Part of a small language model's weights.
Size: 15 layers, width 320, 5 heads of 64, MLP 1280 tanh GELU.
Architecture: LayerNorm before each block, biases.
Training: 495M tokens, 7557 steps.
Each number is 128 + 32 x the weight over its row's rms, rounded and kept within 0 to 255. Layers, rows and columns count from 0. Numbers have three digits each. The size before them is the row's rms in percent of the matrix's.

# q: layer 11 attention query, 320x320, rms 0.0273, rows 233-268, columns 64-127
# k: layer 11 attention key, 320x320, rms 0.0274, rows 233-268, columns 64-127
# v: layer 11 attention value, 320x320, rms 0.0273, rows 192-255, columns 64-127
# o: layer 11 attention output (transposed), 320x320, rms 0.0339, rows 192-255, columns 64-127
q233 114:161133158124090138108180183123184131177056105112121142180085123148108057132069103158118109144150202154112093160158106169096097179118127155137162083091164082128143151150105086126147132156084196
k233 114:175084203133113170141160113144169170153066067139071109120141096116097103149112114089083139115096133111044103073116150131104139175102137127103194115107148106087159149076121100191088157113171157
q234 111:113118152142125134091127111159123105112096185106111134166064141142073120086185127144110085104139104108144116151140071146151160083109181109166130127115133124070065119195094154134064144115153163
k234 114:102149179140136139112127161102101100165152106088106095155089171159108189158129074107143105140093161103136059093116096104139117152161152129164118073173131148104119113145124112135109132141182152
q235 112:122159149120126082108095166092063166188164127127140058113148123108181086175138128105139080148169133133129115073161144091116162099127141095083126086111137101127116191096083130106162137149136127
k235 115:071156187176090181150151097148181091183116177097103109106182124117146158056124180148167120108123090094135088119096138064142128108117121113092113097136121122109091091170107146111132140101114101
q236 112:123078141067138188094107087145152108187154156089121123147102226129158150094120111153121122117140099103139168111090046099113123129106094104107146113089118105124133084105094128133131154117134086
k236 114:141080102147155088116098199099086125063132109138153140132151122123147166115185096094090126159151138144158165111083174075132119175076094156164130154170133149192128126151097184112132123122124105
q237 113:065120120125132139145182130054074162128137137122099120160104124126118151109140140138135084119119113116150145136184163144144120138142099096143129068149102174123125128089097146160108137128212167
k237 112:119142117118108167087138161084106144119174125085106115105148150094111125121114091082101129137128151114109106138147080164160118149149129156059111149137111126132109138114122153185154131134084120
q238 114:087071099123096095105166170120128144155107137180140080083061101112139058175171131134158178093123098127177130138111198120180148118135132122143145081146157157136104126162132105201074109125146129
k238 115:136119164124111098061136187154118135198089118148120094110106131112096148130087114146150143108147084122179158121075063103151111109179183154151088154109127131159177082167153104136151145160158110
q239 110:144131131140119152115119150130099146136132206151113180129112123116129135155102113113171104163126143149142060141131111141119098101122183145090069118130123213161139125067049129113217185135155127
k239 116:127150131181123125125156088140138143133179222130200094129161171111092103142121111142093095059089123114155124137115124134093154111156081161162089166143089119157136106131107115088046107093076129
q240 113:104132135068115091138119116101172112164120157132115043129161142143099114131159151088105106166138150161139052123124131129095107100093122095146138112118107099157134139093131190088132079108138130
k240 116:148153188132120138126111121044077145113118113153107146163104107116128091145139137159139120183124145131157095117067067229131078149143092127128177141089167180138172141177160134134129190165057146
q241 111:110117207134158079126103146127063098112181109105141104146049150115158122088096127103177156140173117103148153133082095134139188111165125120183124077162163176185166143100104147195132208106139139
k241 111:122108124150104130151105130124182126156144101111134153154131146051134168173090139094136109115079155094098100186121159132088170122114166096214114148114118170123128125133073142121116117170157143
q242 118:163152092116114073112146136186169159195136145095142164136162103085164196066146139111130100173151116135121132145048156116116139100084126148163177115078151093126107095088173100168136133125145159
k242 115:180216084078140103154121129160136110106072123103083178114095110137123139110139112102121183168122160138155116095093187132140105167114153135096205156094085122162139181086165181086074076123137099
q243 115:136151135160081093143232124107051137112095135157093029138117061080128167162148095170139123095171135136160135070167133141096113095165126172126127083139164120124115116116121093133099167098146133
k243 117:073143086106066139113168121131159139141108132086096105135138172075119145167111147118172084047154163122153117087148173100137156117172129174091180108135141100162135115114127129171151089114099131
q244 117:175110106138074139110121147187147149117103120117096149147137083136123114118111146126149104102161108148038112132106106149151089131154124148156130074141046133118123170152148099175089130140166150
k244 115:140128178168148138129140100108161117160090104113103162110155127149153151150118139159125113094104063162092150162131076140110152111160085106136154119112144113101080149100150118122123065141104187
q245 114:077132122123107091164133157125120120138115088110104133113116136114142137112150179164143135087152197108098157082099154125140119152088074078115142098106136132116137120156126173076079177094099161
k245 115:154091137113110084149168089132070114129082097072109109141060104138130110033190162104137143125127119091106111138124121124169091148143102093119128150100125078157137102128146142164124118132135176
q246 111:097102129127135110128126132099112099104083115131133095129118100119078160173125131115198134082121059158132138145114163154153180096055131125184122118120163192133111119090207152117108117158150144
k246 115:094073095108150088111111156147126144170123124164184108212107132131077123131098136152115115096174102164114123131059145201117093125163100142175033127129091133146125139131152114157152178117148076
q247 114:109142076138178053096135130109157125117125113144116163138117110128123145185163114137139099130152145089107158121191157131080114093114139094111154138143135152094145146015107140214088110087119120
k247 116:082118116121137101125168117104064153151105179137159160142134145061085186104143152116081128154097102120116117133061151152196122111144152107116058122133157156111152145128087126183131158147145145
q248 115:126108123106131135156143141127135153158122075171099082078144113153146108114103114184104085145150116130146122147098128132172130116148085114137080162106111129157102167114134138083126168064101084
k248 114:138108110093142173120089117127147075128111080122160095159149169083145166131150134149105150139091095127122073132093144126130063210160127109083129103056093093146115130089132177142169155088149104
q249 112:110148160152122181148157145081175077130160093112087141132145125146159186130154148142152135128125171100086083064105138140118144118174054114093184091088119140156100108116124167124103147126144065
k249 116:197098160172131137020081119097087053158167076167089138133126084151131180131206120161117142119098143120109149173128138116108080106193117110138176090090133197086138134078099127062126119100129109
q250 110:132167160088097200166053183128181126134118047122079090153134143126109130169152131132154137157096147118088083188149104056128093122079150102133140142170150108146175133124122083146165133088150213
k250 114:135160166178191105123147126114129138147072128145132114175109108153133159126162156142118165114106106189118187142158168116149158062106149113077152146122109112192150097132072165157154164119109143
q251 110:118089118157157110123117079076115160120160097114103137174141141185131125165085118093167095080128158111153130098137076125144157134112097148084152106105106095076105127118153103086149122131070192
k251 116:166150121140154160136115085131080089146192136119103110170115156167160183140160089102143111129104130118153149168146164105136153093110086132142178099113130157122069100166199076136165084108159116
q252 109:215122152173151116238163126123098069062160135118103145118135147098058093132082164100129171117159093135137101136125170108141100136127100088132110095105188092105132126130149106131137122142183135
k252 114:145190162154088147143153142131122147241106118105141154067148123116114132135181074117077139129134113100152137118131099110099126153113112024096116117129110098153205122130145102155104117140084113
q253 108:102170100107133060089169122147164090094138079140063127119130162124124125114158088164145071129116149101069129150165159156106153128115156133137142124170146140136144128100183107150154154126101166
k253 114:162108052151137122133103113146157123138171144124156102152168087151131057143134106176095139115119162087126186208127147083139133096138133085101114145126056168141140110116133123102132164127147154
q254 113:154123129076125175157144091134143182159060134109157129124116175171132086072165125140126139143133135158141110153067204164117150131093120124201129164168130104120074170154168161122105133113114070
k254 113:181085154062162106090170130107062177127111093137159111156135121168122124107104188131157106104133120133097100060057165153128162111159085130139171152160098108082107151085196100185130150150125064
q255 110:153066115115152148134150151203000156099156132127099121125119123207097107132183130152147125157129146122107115183179075158139112128157087122140180151059094064111119068119146128148143168160130179
k255 116:092131101134136112051136172183101114141217149146170129107161186139115138075179152127117089179159145107100130137135130081103065085172090058128116109149145084128118149150134123185185145116126112
v192 121:176077094112137113123107164127117125134178132107098139148124108139110147139086125066174118179169130104094114104134099111208100138130123121157117102128121117145078139150120155108122117037172088
o192 124:107061108127095133149137144150143091121180117146162134116086099108082125063147129127180086159155124087064124125122118156158129095126153133105102149096095127151057141130126141106090080058156128
v193 122:136149116088219164153183130113107171170078157113083154116159208153043130138090163073144160098132154083093147164091152099155109154102090117124142143119114116077082126137119131061145087087146151
o193 126:164122148147166104134178103104114157164080118148124141120162226128149064133114153145140131117115086135029112147142141080147126123151120133162163129121080125125093129093141127055146132068184162
v194 122:145108131069180161122149131169150214145121106160105118182092091127114151117130127138122119192107117069180175151183136102182149118134148076167163156142108136143136156164120163168170176127092158
o194 124:152106116103120143121141130170074121095049128127132177129100087150154177162161151107123133194084052143178174092134154055130162142098141142086139126182120139166144139164162147110111135130078154
v195 119:112175125122150172142100212123155120145107133110190082116123119124109163152121165084150097113091137147071119098159120205153136151119218094140161136146111130127123143149162083145124153165131114
o195 122:105110136115143157115132154112164093169126104164179138143085097184167208150105155091126095150068104118080104138125148160063141064102140153121133131164156141148117148124145065156151146114162146
v196 123:131108130128090195115055122068106126151113124120076174149148157146157169098012104058147135122111128156162076115121172098161157116126171131146170153131163116096095173146111208138134151116107147
o196 123:113090113104106119146093116167141140160129079127133155126105104180205185113090172111145135079101108197135099156156114045152130113156197154143157111090117089102162110132203213157153094125108124
v197 117:166111160117194112164191123091135110150104161121113121145103117125162131091138077107121108156163164158145206123109131131122071141079149100108145087057110156159126148087141158108143176133130109
o197 119:164122166117192126152143152104141091165152120116129120123124054120137120099119109087126133128124082147145191180108123123221076154128106158108163163091143170156061137099074076146081163084117118
v198 121:091132082152128140163093110149121131144101116144094082135128153121126087138113078112105140111122172127114079090106132184110092132101107152120137130185059175154132100185124079188150187134182112
o198 126:069110093175136128204122102110138111174104155122128113176096117093108131128104135165119175174180110122094116084110075113164120081128153176136179119164048169151088118141089053176142139212150113
v199 121:132100093110123142142086167141082151167135123144151155102089102121098086085126120135102095082176126146109138186106140084121142145126133145148095171109112169093173142106130160070078131140098166
o199 124:167104161121133154130126127102109141165123100190158085106136080101112107101152093115116151087159148141126161136158146064157156135103128172165094143111069160114187128153117193101086110130042148
v200 125:131128109181115149103080183154111140130088115132104143090218109115118126108178155104085101077106156128126100100087135077139147171078111125136134174124099098148145067127118104081153140116139078
o200 127:112119146167137154107077171115099159099148159123101142136205101139069099153107126115144145091157224178111109156109092111130149183055110189114070154142120128094125132149122120083086155156076206
v201 119:129129120149089125119164137096114135098138153144126078153145184141102162121119140121165097125140139102054136104178169141081169139154159111125139117147070157184150196134133183155148140135164117
o201 124:168135074137160140129110109119161145129146118120183098128190157107102140062150141105140100113146157155090102139112135180103168141151167118112153100106117164161105213092140129128174126175139123
v202 118:149206109119151133143144175160089112202111099107191102134136144108107173167159120177105109136107142123131180177137113079166106104114130180124136134128151098140123100069078123106158157115142097
o202 121:158194157134170139098086168129143121188112073117154070087113125148123151141101132159137068099077113097133207114111151079088102155106110136124165136120140123121145124114085136087117119141188147
v203 117:120126076129143176152074124119154145120167124155161100186133143109059114114154080116145136135207111117105165135154111144154167141118073123116133120167094159075130177145166130189094109120135117
o203 120:180091063109130097171077138097149096127109153136126106155128139142051183121074096107140154134151121126160165086090112115123137158138101141141124136162119137072099210109138143178089127155136098
v204 116:130175133167173136132118132116057134100115126092158177049043171167060115163130077099124167133114112139075125152107146095088149149093188157111118126131120098072097111198173171068128150114133154
o204 119:115170118170231138096092121032102156139070141095103152111110200170113067098103106109142136149093130111134109140145161145124158138157138140143117122128130146175064096186112118110139140117092130
v205 119:147118116198142156131162167139180128127130132210146149114086179197135089074144148123136131100130142124116141121117144142191154136138140098095134104084114078110123141133171114069132171125162139
o205 122:145156086210143125168157117086104142094125153164129138113084163108171176116103134126126126097145086108153140137160116055154137131115201110195090070069089132086077130145138106098104154117144157
v206 121:145076134099139117149153080114132140109117119086157138064147087136092109179181073095126116070108131141171127091125120082126144162118165111121125111109110209168098112120068143137096088076161098
o206 126:165100113135150174122106095133132166115105126147175126117086166075126157184212127108113105083111131162135143121130090115164134098060154071085095135126146188190197123144127176189157119094188093
v207 115:111138121103152102104103114112114169106135105123154092175148074085153137159111164122148156128104161126173142135144132108084082173118075220120146105151140196153118149140052116142139133125223093
o207 116:127089092081154091115171094135131146134171128148168077191139094154148125189157152147128131149095134140101119152124138099133111083111038137085122065143184164157149170146104134142183170137166137
v208 121:108148103172151156122177145073129134171114140080127108195092161183078099131081100102114167171137125152085143058150136096118116136122134123096128107103085107090196155078113129143111132169056100
o208 122:123106163168123172141102109135144097095102125125134099157091182119081132144134134153073158144172131144175141099112139112106098103126127104091135135084123100090172137125168139133124124128102098
v209 118:149089123144164103149129119097103127184089094092118118062163117101130151162125125168089161071142130153109147137158132125104188135135080150131168126135146098145169125107129116122171027151116131
o209 123:163150144162160144133124094086096154157100110113107097132153102128157103194090143159048125086132165157098132126157177133108167152159105120113115133146201133195132127099164100148186069153059098
v210 119:150158097078124171114094081133097152126158126109137106095105096127138138135075157126114040149116122140155152158128131114100080122143189111199087135135090159093137095086094175109114094180180152
o210 122:113130147095181129148109068120148148065146144130135153084087107114111075117135159085143051119096079152121124177125136086138130085132191138137052179091141113177156094103136136147117137199188112
v211 118:095125149151135068140121130165102188104135150137151120149174137111133157120167119128109127064165181095131144125118135105126104094161120146119127179096167121100168175163220146151117156165153137
o211 121:119160144196145115088221119144120112143139174116095105175178172104154176147173139131128094058127175122084179144132117114113142105137126210112113179135132095128199176109129133159139169155129151
v212 113:148109131126125124176158126131118138141146142104143090088127163100093174053094089098130147081089127129135139180129115105140084091159141118126174177196115144130083115102061113133135174181112107
o212 115:191124135131110132120149139112122159167125189109146158101109147109150146087114044129145145127108194117106122175137120064173130109141141088118100155191115118134099181135082053171103232108140131
v213 119:161099123163173135132076205120103166156040104147168157152112171097082128113093084136118152125169128166177143178162089095100158107163144085182138098146090109111128142129172088143142116167107109
o213 120:150123080154187137107104164177131194129070127127148166119120145112086163116111113179130184184113106184128068121202122122133156143166156175147093087148133173101137124129132116146139105134128107
v214 118:153137131144159074112136151126127101123078166115160093106114118100130106158158125166086124168240105087121138131146157101181157104164151110124102094135170109142163147098124114151065163110143113
o214 123:139139141188155100080125127165117157102081124125179133162068143131213112099142143148132130139199153070173167164090112062104108117148131099074141120152174066166133154086134076127078132122069115
v215 118:082161141188146201141223199135141159103106167193144138108116092141155127123184076193143094167156182181143172150120128119148125124078151138147121139223117096126162122102142122101114211105104136
o215 121:166114068148160207096177124161106159091152162173142149169157149164186112136118154129106098112106122137082198168143115146135197164110127139134092133215097145137132140131109079110096153088117124
v216 123:095167073126170082173087182126148111090122105094083165191098138155163085113137125152165116126119104111135143135117091152136090141154183146089139120062122078023147103134179110142123109149165177
o216 123:111139132123179143135115119121141080081103110069119168161096160101134077074108099163160096131133079126155142126119144142136109103111216118062149145082197081059125146171158136146158102135100145
v217 117:115107092122131157106167141087174192228116075114096113130144062137122102108162104153182137178144118161100174118104172118122133143199137151142105102095152154148132122135136087114183106088166185
o217 122:160145078120161134175100155163104123186127106133140121128151079153167089139180115157158104134161112125094152161096142051076143122139173141173068137121122159101103161172161076137131159136149098
v218 122:137141150158185168172069137181128126139095153080160135120126142192070144165135108121113170111128120107086099118154144106164127162101118134155140091112115125153164096164141146141160138122168122
o218 125:107114127185175200125107162155120129159119166080134153146156142158068145141172161099128162128190106091062167150116136121127120129120169138192166123121139148116169089164167111129131123101125138
v219 124:127092135149159098119136082119113151061155110123097122155150094138115109089127094101058101142126153163150110150136115160126113112121121103153135166114138090161122170136128124116044123122140135
o219 123:120107093124172149147119099130116107108086121115121138102132082149113126116102121090075117161196184157100116080147101175174082071150106150140172157100100041161152129086104133118065099090165097
v220 116:093144087109173130156114094096145195117132152115077097086178137135077144156132141096102135153104074149083112113141096143201128102095147131127139081085071102207118142109175133141144125140108148
o220 119:148111137128133062138116120134133142123185183104095128085189162133051165140164171066096143254037088084123111156141092129138114125149100088122137145101088099183088131090110119160124097147111125
v221 117:119120096062123124143134185110098126159094114118105096154126153110067111102163083151185050167107071187157176158128106088070148174130132151145110133074114077142142125102097130150090131112119135
o221 121:151093159114082079162114118139147121135179113073150097130146203162144152095164121193149134143104117101143197104132144144080144118135188159136144109118131129082148134102149082082179124118104086
v222 114:161141127094139104084159138097127149096043113092132135162071104147182151086126150110156126091165136167138097127118090127077124090160093202090118131131118175177141117129159113156152151138187151
o222 114:126129096103136126049172134117109140161066137159144140190121139150108114140115142073155159119174090134099096080091082114117143146116139165061126131133145120168091055128133115165141152155114117
v223 117:149073132144159167161124093132094160092105158108130170125150108128104134050186121146113167148138103074154182140113107128092126163099121123177141150104080134143109064105144164116143100182147149
o223 118:151183162125139122101161126107128118120087120141078193113181115133107125080134106160139114105167078091157144140131079120128173147139078156214105182119108134129122105075107172153133150160076140
v224 125:146122179117054065222110125079152053136163130149110115126192099097090136137135157143159097113196114161095082146139154140120089192124048123119107118166130081104158103122157130120141115170093104
o224 125:151061225108081087153155144159094099134103143156117134129199093114158166138099171121148067135185132097110121151150102144108094120124109141046132137124111118138064143081211160107106116167098110
v225 117:141156135122144100099102107142142123092135164129127172139167113130059179166172094217138075163145123076151142074150192106087083121109096126135099128119135085162160157103091124154136100093135172
o225 120:109107098096141104093091153160155092103170160079119151100165130157095162147135081235123093151157132123122137101138186128051072083085100098084117105137117109201139135089130074134193097089131097
v226 117:081115110089103101147157116057141099138063140129155218104045140073199126119097091190155125124082157081168120079126118175168157130114100169088119136138154051149108076121105085140108145156125108
o226 120:082138117106081078120110148119134086128176149106125144166035131119187106172140059194107158151169140097149135088163168129148132119122153083071099145138144048153074058140085118118119131145103123
v227 123:135133152132105102134097139167125127101167117124073118129087175115109126159132162103123106074131138142131143160125112125099120113223119127116110141177115055203086173150193169132158126094121162
o227 129:094142120096147078101148140173118141155125115140086099130097209115064144169156129147135114072117094140129143123140089140149121184193144147144100165144116042201153187157180144096162117090130095
v228 123:123154167084128110130108119130142084116187144101104162105157204076118149110138128100062070075162177104133129135144165106133128132205130153081136138123162146118083106196141110098116138114131117
o228 126:121157097105103125088134165154128135119125112088111160130184182046109140109094105119068094089153165145065141107153158111163108112155119124124120153141128096156117155198143117135161090093148162
v229 121:131137195128145167134088052163124110119119154113165112162061125165125091169105152123110184157146115118194129119103157120140129130139110109122095093078083088110167093089153111133081158111168126
o229 121:108164170127188132091090128149140148144149159116081130157065161106114126122113193099078091140144111141167111104112126106128153151102109106171137130099085106156123149111100139153141122135134093
v230 122:152132129104102121120123119142161079161097096167074110151108176115096089123169142114139130136175167141183121120116108077117110133149105132102138123168134135114126065087117151089114163081141118
o230 126:152110152100165153102177097157115088168076150131091100147070142096119102143126088145182072120132202114119077141122111099126086125130163076133124044175128105123140131121065102122145161145114110
v231 122:151161078136197161184090133082134112131122120143147155128090109136178111114167126127154099133115111084129117103160114157142076091158120139145117144097127082111224132102095033161173135148111137
o231 124:108134097136115127158096119121202144138090079142107138206098086138158153129106152116155133120123140091112136083131119157156145063104098074181101136106154074120185073185124078121169095134146091
v232 117:161046131099166135174148074110114201164152105130105115156102107165118162140212096127112151112130149141126142155114127109189123090093142163124103100215132129118131154125134179127150111107154116
o232 116:115103163140164089102069119110126155161143070161143100114085099187109100152196146128091124127123130183129188143166126151143167077136205140121136094239172141110111135136120195146127141171152145
v233 123:161096137130135126200147139135108094162176191104140130128124139078066102132138125158192129164172141137138108072156124076169143083145136095124139091115120132173146145075128170145111102157143155
o233 125:134102167133094131187143150089156081125156125089148144125144104145060114133136078148175092187176143130154105170123124110115124125101111069116128093095068162143165146130140163086087106169117161
v234 117:193104133217074121106119079129099138132101135127172134098101157152105115118155093059149078089175137134110155141175171141146122140112138127162106143138156092164089177149080144128112131136133096
o234 118:125097120165145112137123130082060104133137139156174127116077160143093115152107071110160121051178186147124160120090087153160119127071172101113041106119120090159110138106142180112117101095139113
v235 115:151067149088117090127093132111108086120140103125132099119166173119088097144138175049113110113117130104135168115118064093136128157133118174167078126073147093086128069124172108134136120117143129
o235 118:092046155063156090144097121089130123093119091110144105123129160153099160137148125061119101135147145187125202062068082071156082140135128103123116149118130097138148129111155076128150100124133151
v236 119:096153132157138118154099152103098128131091172119147140117152152135129152129070205128149182143086154134181122100157160151139127084096100097171137131152137103123093185099156151143152110144131115
o236 122:103135103164127121172178143127167127114144145090105110101181116153150113167135172154155175108091126085167152116183113145141155123100056099154150107172111109136138141132155138109169130119120146
v237 118:082145159152071057115166150154165117078059134086151173118154131122134109113100112156176109123105129132152139130163167183121194157144166157134127144142128109166089088147094163176111163114089117
o237 122:124125107163082117126156126138142104047079153104105143102156143140132136116124173151128145103064165036110210125077111219111129133139147116135121108141066127187154160097127117099121151114084116
v238 117:108141154110092119128129100150075093153106106125102165097205110152192119123137066120114116199144132129118103115147085149085136116159107172152148127123119132094173139089084125122127129125097148
o238 122:137094168107158097114077108134109080115095102119058105137164129092198151131082130080116137163118183110131105111109111106145100168176201136151139166144141090097107138082104125135094135164076072
v239 122:085135129177124140209140129080113135145139129171045161122135164097108122159116139135167158129145120104152070126145156132126121130102172120103158132148126158156137170095066125119152186197111142
o239 126:103110077162121143123173061137146095116177158103035146104058092077116073160092115147191128131144153070110095154153173130125101161101121135124200151172155107140148152140158170144104128155103159
v240 121:158165136176104158148087118106111098114145122143129116104143128109126109172097121120198136131126104099122116117068142129187195127175061124121104127083115136107125137133127176151191190166144116
o240 122:128139160207077156106092131173135174148105194151140168132104091172118138183139073200147131058102130100088055129107169133150133164207119097100129154143145082172081134128135139081132183198101132
v241 120:123088102199129086089070113121081121166073101111130151151151122137132118159148152143170157170134122166189186108113100135120134095142144116069151115142138157105109146153138067117114162123157125
o241 123:149088124211085196136102119120153104124161128137140103105120132110139172171114104152130135124145145141140163093087140081148103090167150123103126104173112164143132130151134094156155126148145157
v242 117:164171152213194122110099181111115154174107123113201107112111142125147151107097105145082117114073150116138156073122142113178065099102133139159142116084173057204137073101132130135104164072146143
o242 119:194160113163151124136128135159151166150125096129157163106139146112129130129103102112075090087051157149124124078121144118100126150105149144145059137136142112191119134135120162157065113102105123
v243 122:139115114151121142177114138108120092141108161169149168149147135141169102135152117165101176098114146133067153104142107161118126158122137093172140119153120132099127147126099132142103159139068125
o243 122:097138089146146162115141136091149103130137139194158143102135106120144137069151166196126174129121143164159136095129128169107141131122122104112129214163137137126168155114138106102141175112107157
v244 119:162129167162128121067121091096155132103133141143138106125109115108094151117128144165098026088126144104110096142085151115102128167101154109102148082101107153135115071105123174171094101129106177
o244 120:093116143220149131100176114122130161129131155097137136093128157101140130149102147174085052117172086126123097108156194148133154116082142126153159147138074163106095059169090134116132130102128152
v245 117:122122173149118100092101128162135090148127074175096152106096098135147197130155152090185142125112082116123147098156154158127119106123130124127121150142112106115085088138112155142118091157051101
o245 118:155109153091123123132191099081130113117136157148144128086042123128170132147178151090096097104111059124150128136171092169088135142143116124110078116160122137081055075099146153146112117168089108
v246 124:115163149149179191118112049139150137104069111082146113150131165118143088140084167081173176141172140147147153167081126092114131134122109124076121120149168124131124136162131195121168133178078095
o246 127:111148103173156134147103106159133116135074072120119134119075168195145061158132148085176126093119128185155143102123118149117072119158158168099124171117114117106103102151098176154114134130095142
v247 123:115083115108162101159096169109128088090168099098125135118101143130158159170121098119166118059119138138182092159079082102113102146209141156121157170155077090183075159170159114158104127198184117
o247 121:137088116133131118155110170115131119105168073117143137118171168084086141171115105094168141097116133118168123154156075096116092132202133138182112138146112070157111168161133131110094161187140141
v248 120:157089180100097075169091134140088137138143100044112160179153140117106121100127135245083097171126030194092161143136065138140149106106070131121128156152110180165132075057168169135116131206117146
o248 120:156126150105077078140170107123135146170137112093167123093135151139072114105111172195121116169106055152096085113046151174118073103092095107106125214210137138177141106119158125178121141233130157
v249 123:132069129205160149135060084131143084097106139144096150193123090132100159175089141146140145190139174190148115137155155153135089138111097116131157081068126107157122053176138060144122164131163131
o249 125:160054173178176134130138088168122108108133145119134119188126101170110113169109168136129162114161151076103078134137134135128139123161127122142117082114143075157136064143096061104115129145116108
v250 113:139156107095125134116111069108125126087137141175126106099080059129114132106093160176110180087127193138190076125091123116103116090089125125129136089137155150161095093125128150108127137117081128
o250 117:148128105098132125176115114073142152099135134091115124107051085108122124092091149192091150098121143089144129121135141112135135112067126171148139104126154123139111140162177135078101200096044133
v251 116:143157095143155158143113138184117144109134103128106128127149138101112084142140119172177153143141128106179133105126102137148125162157043112132156088075166171106117146080132154085091112111085108
o251 118:114176127163154145120178170127139147080109112138070165098093084062119081157167115163121125095141125121180140061113142156123151165065075149157192136042094148175179108084102109070084097132152145
v252 117:090100113063170167189114132115084121140144126174129110128193140153120138193109155136129165189053143150134127121110137082095121187120130098111091144203166135039128130122139186086148156095139140
o252 120:113146131035175091138173102144175117126158131163143092128173099184095118169060116149048123167117122139113134130143131110060098110074131189131094136219121152066158105102157143100135152119121121
v253 112:164133161154125085163144126149117140113171108159100127120103142124167105116098079120149096130169110188094117097109144197147095147115117135074149128202136135102112079092153128147143148155127085
o253 117:130129166137138090167125145185190155129163120130079144116099126098148119094045113124160114126109108180131099164093167160122110168136093152044181108164146177146062145151185160140118140164122074
v254 118:130171107168135113146106121122128156117122106224139114121174126133095096089122149138150121127062109146071089096094146168062155115121084139101150158099091147125120071209125150143118147134115138
o254 120:135178083164116151152171138099106158107143086148132115129138143128085113118122164143129131166093090155161085097097080112140109112141093135140140125120122105164137134193129114097147148168105128
v255 123:118131183117137110097111113186135147126119146142136124109179102118162116136144088177203137086097101175067121112130085154097134096175146101147159085145132125077086060153143199130091206094186176
o255 124:116127149123145103160087143144140161106067134156134092108169104161207143137087126149156148107159126170109119131155082138121078105182151129122127165134154154110087103144081149132086143110142149
q256 099:105102053136137184115125130101199181145074105138183200134168123143106070126131127177148107091128123110091128082119071143134101135093143186141061175165135063184153135083107111098147097148156205
k256 092:209107118144088180137113134119130175102124150161122185141113090162154172110138179104074168148153131104086084120130136150140129141124106186144122117142119129062105176115155182147119073130104164
q257 100:182126105099096154162125113135165124097119219088139112146152123090125076142131156103133097101153107120127131156121132132167129098140143132082078149157103077150166090110123125109111122194180143
k257 098:122152105117127073092156062137084140136129156173104081110124096126103080136133108174162146156139107180120123066082065122141120194073142178132154137145178127067108156157151107124043120208099134
q258 103:102167109125150072060141201089082088098156153125152147079118182088113129088138067084098111133159130134113147138089121100157114106085148159169151206120098118076111153134146116114091163169143117
k258 103:053148122164192129063054076140112175134154116091154130084175119160126102155109179122135133134145114171098178141199135165114186150171119126130078087106127169054164131177094174119091099162136129
q259 097:074088192141106090126126099158125118115159118101101161142085140147149141130073111091145127082157151136133146162158091132111117146139136107156151060105132153130120195061055135132185121135124096
k259 095:110119117120134080118150197176160154146179156121200123146108087098093147138058159154144124136106121146084146101079086184084113118086142093087152097096112113153116154112173171095116118177108149
q260 093:188197126110108153134113111141168162086121096134144130101143132163137149124100085116159156192131102140141126112091086126080126105132089088113140184139144179136114132086155159125154115171131154
k260 095:126141105146121081158149088151107110136160132124128108121125153104158163136167123108141157196192187157114103125185119095071113123137111119139140136106105144120156170076118084190127103090145108
q261 088:183183104137135154122158064128177089144080159106078143094166093067090120093162104127164080138151225128084071177118135177106131129139113140108130123165131171051128105144078089136145099147116183
k261 095:189111139064166152147106100124091122104120156121122148094122162126139134068118106121171161127086100141175137111171117107131177170130122225114193094142100141121158137139122099133039123108134135
q262 098:122127130171177143138192097136184126165164149123115157095091084189123107105131127173092228118127120156110079144149116136164139155145123149082140114105154108120141107106147101118176160142147175
k262 092:214200124144160118137155079118106056073099092120148138131177117108131076063132078134143131113126126109134127092158114105178106110125145112147197161094108169141200120096135135183077181084111051
q263 091:127165152156149141145098139145125120158144145172150140078107080110104075112163106089084156113065096193062168079135131095123154144162097129176106162143144064155096119132160089113085105133144083
k263 094:122083169087204155120107111197148156085118142146129109149164143134134137138164134192149170119142142089113128212175138129104111139140138120111084117158115098108114140153109142121139168058118104
q264 096:135125109163146101085072138095140167100069130128165152091100138111124150146123148150112111131112113157120123090195165159204107149145133099142121093155137100107129102118131144108162161112100151
k264 094:144085149127135093113153155093115175142151114097112138147177078166171125123143141123142150128148203128120168130171125170095117116222142106162138139098107087119164109165154160053121155160140154
q265 094:105112107076175132082123154104143099088142078179125087084082143128085108106066180120185131130110098214158104159150078120130112159074109104125117131195099172139142204158073138114081108135159089
k265 097:161148117133091064117136069101161164184104102104182102109116162135106116096133151142116061155145077157119126231092127118108070147158127034151050096147151129130172128123169115086122118152143117
q266 097:096096083220121110124145161102112118128093104118171125091160117189162152127122162196109154112161120123103145134175178123090141171148139150152108097124096167101079133076162145164088092176115147
k266 094:152036150138111084104140068108199119123158115112118102131098111099108095125140148114137119124116097122175136162106103189107090066109129200217074116080134115163090120090194140147146170153109150
q267 098:112101117133150164169134152097093150117125088122104070129132140108206106115131203074125085160123088128148164074137105124193180162165116147186146157111073116148090115149207141044130104105173144
k267 096:123128149107169125133098089130129092151132160134156130108131159138107077104124148192091183145101106056106129151166128140188110128138100143151144123126119142147119129055193107125215123118107145
q268 097:171125105140158127143161169145123144061113148140174169149140108132158085129116149141089095153082135137096136144142107122126149187121105141151144106149112113150122125102130096181161157181162149
k268 096:170132138091159161187094110185110147097123196156118111141085125102101115109135127109028112111126217117138118111106134125204158154197058118133136153197153123133161090122109194165092105185097098